Each number is 500 + 25 x the weight over its row's rms, rounded and kept within 0 to 999. Layers, rows and columns count from 0. Numbers have three digits each. The size before them is the row's rms in percent of the matrix's.

# o: layer 8 attention output (transposed), 128x128, rms 0.202, rows 55-63, columns 0-127
# v: layer 8 attention value, 128x128, rms 0.24, rows 56-63, columns 0-127
# q: layer 8 attention query, 128x128, rms 0.242, rows 64-65, columns 0-127
# k: layer 8 attention key, 128x128, rms 0.243, rows 64-65, columns 0-127
o55 092:438486505513486509484522515491514507497512438496529472466501481485521493475490507453483486496504530476539561493548478535484445556504481496472470486489502513549520480505503499477514493504518513510465505565464475505501483473470470489536495486494493494558474488483511504508510515456524505503510442511519497478486525518506527530474540493520478467514518507490458506517554471507519510487503
v56 096:495513497491471493504522533506466497534531469537497506498526513553486481504486485524527497502522463519462508482500501480538533534471537512495507512482533502458475490459520502466498516476551484494541527492486488527471500518516480505502468486503520508477479524472523511466508504497515467505504486535509498472506520546489511526488490486505498532476500466466451548427491530559484455562481
o56 091:458520533527552513477537512449489501501501484483500510478502520491514523505505491478515517521481480524512510489467514471450505459498492493472567471463469546495478509497530528480503455487502477465461504530531503525480480531505514557476485489508486474520476447489499533499506480516497507501503565501497480524541473488501496461444492475550521497525460494505492492503549480484509494497520
v57 091:526458483479486464518479481464495493475532501514499493531562503484508481510459486493511492521502535488488484498484448502554496521518510527492487453520489490494490487483504463519489494471544504545492533525515469480461507501496509455489498499517489496484536527454477533503512540505527489576473489543484516525561493482478456502475505499538528486486533450475477519469505503510515504530488
o57 093:458527532457500501497489479514459513485468472496491504468482484481519525524467550479502473487492501494525540476497475516456513513458548480514497496533491519471482460525522489531543511475512511453509510476507485493509472487465490540476494525517494461518540456535468480477525480506451453509524521482501488465486482511488469462475511467524514492518485506563520489488505466486551500500481
v58 084:489499505497540516509507422519492484517519533507514530499501498517509502531495500520512480496537543469494465492499505493522487566496502464510473550488512505535515503556495470555508501506473513487441486523497527494541501465555490512495435530486481516492528512516550434487483500487497517487487469499478472530452490497486493510499512487500511491517522540498501531482498523500532495501549
o58 095:537511489496519499518548488484545529484532514458517477487484539462520476494506493506506464482530472492551513544500476515495527484473493516470487477479509500464473519499506464504511516514488543483533520481484517491480571466492459485510509480510498516512484493494487509470502479482530544467518431503480457472567498467501485529517479472486512471533533503489517461455494494538490497493510
v59 109:512504537470524506505510510547490478511465492484444503517525509477509482516511538513487474522538525453518501494544508490482526487474482453541522490514468516537463510523509485482475502518475525515466516462535454492473509513527487487511480464478505516519500484488524498545494493475535499505491512513536483506502499471506485475507507505484508501447498464450526575537458480535549502542485
o59 108:494514523474536485504456562532496528514482509463479491493503513482536472475486494517516476489493514487469498495501488490490500522438541501541494502531491507473472510532527525474507515529486534511512529523495533452535526513516513545553493494511528514493516487489531505533517536477483471531483500514451511514474515456469543482534451491467508431517472492480499502480504495517457503487532
v60 100:540481488546510461478526536506493541521473545481518522532517509493500484483469473518499551527450504499500512509506567499467483513493504524502454465507486525457461504561477561489462520519507474490512526511510493486496472529537485474505459436478504493484505498505510503524479479535488499516475484477500503523467502495526485537511504465497512533510497464502489511500481501529482490515560
o60 091:525501512500465537478569502527515507477533483458454580508503466509519504496497493535477457528502495509499513485444459494523458493534523499533488505503491472537539500486568455500497494498496486508457503463474515521482519483523531512518493527519489533493504480522507480515492518475534492473472473516505505510491504505528466488481456526489478492521485561547508503503485514503490484528494
v61 093:499487523440479532524522503462464474463528483498540485481471511477503516502476489503500519452555477518507459498479535499507504529487491481545526487530460485502486477500531533525477525479485536522483519505499506467459493469487495503513491488469453492525472526485489500475539495491482517503502522501508490532558516465516474502471486511483539472464529498563497500489429488496522490491539
o61 096:484500520494517460454491472560493531510534513459483519530508511494523484478483528481502497488508486513541484513555477503525487477485533522521478471511496493462476478517480513493490476490481504447499493468452506517508533483447504519451520522530497552465475520478524432478520529506512501441528502549483465509505501503490487486479492498543520489462483482494497517529543480496525495482477
v62 101:468491489533468476516532548479468500481495519505511500516529520489506498526538487496547459503486519559472510497472472526508555506506528523487498493508479449492499511510503516509490497468539500510505487536440535453461514456479507515564484498492510514474438478502464505499544485514466495517473467529477523497506525522500519524493523536510471507439524491495468504477512522529496491497499
o62 101:488486475528525497460514455496534511495491497516498525478457508538485470505519544494469508518515487468509550477526521482517514475519501498478529500498528525450503527536522532487478474503528497481467541516525483524547491528527475522458500555538459478529513496519471490516450539474538467526517545542531528519505501486504514524514525486515493477533502511495506478477480485503544476532514
v63 090:490502507478465540459484465490522478501521512480521502511446560483505514494516491507483485487504467478508496486454494485533472545542515523480519534469555491532509497517496467478555519506559517548500465454517486549508451474494509481467496494491482551506533511493498514501491504494471517508498490473458464514486530521523539488548493484504497489496528469481486461525515505481477498506479
o63 090:548541527513489520479516501499481456468496516513551510530501493518467486504484470472499512503490495549524512477502475501509498502531503536475470476455448491488474517476498459517500460501535553506554451530481513486467523537536467478541481511501477489483490456516521515452518490518456498489484496551497504486498511524512517547456497499488528526537490472514493524506497518505493528537511
q64 101:478492485463540480501492502459475509488490538511465528474482480529529468501494539475469522474445498490467512503472514468495536497522489491481531532500490483484457554466500490477497506511496487551497506485546533502514468517501504486514539488501480500479519504465481510487518487495487547506500519570492523541495488485547504446526506504510536517556510509498485521439490499516510504555476
k64 087:520522500517525481499521512452499473488478496501488548463506475530515531541533505473518494519469449515499517501465530526453479458477527498491501526447497471486509527479521508567520489492470533520503497479495503463497492496500460482513482463492521468469534497488534509498486450532485464535542496498566523505512512476498515504531499486514537501530515512534552479507532525476475491496494
q65 085:544497514466527529485484529507512513512507465476489476508500521461539487512483543455489484512524494485489529495528495495516485474483522478522465516507519530484504505498514516507478469478506521507482495521514490468565473544498502515504465489543527489514480512511514537481482530495479499528512538446522568502463500466459486432497481481528518452459536533520499513507492534466523480462500
k65 092:471477467513537530483525483516501528513493451486471551534529535458503506526485520483492432516493478491460506504531488504504483547499484494451493532509501500468482493504525523474504526476497500521441545520516501479549500548525504502453462486543499502508507506491482534502455496471468469489526555499513509486486515458515531490521493504478491501464509531489487497463477514499484472466508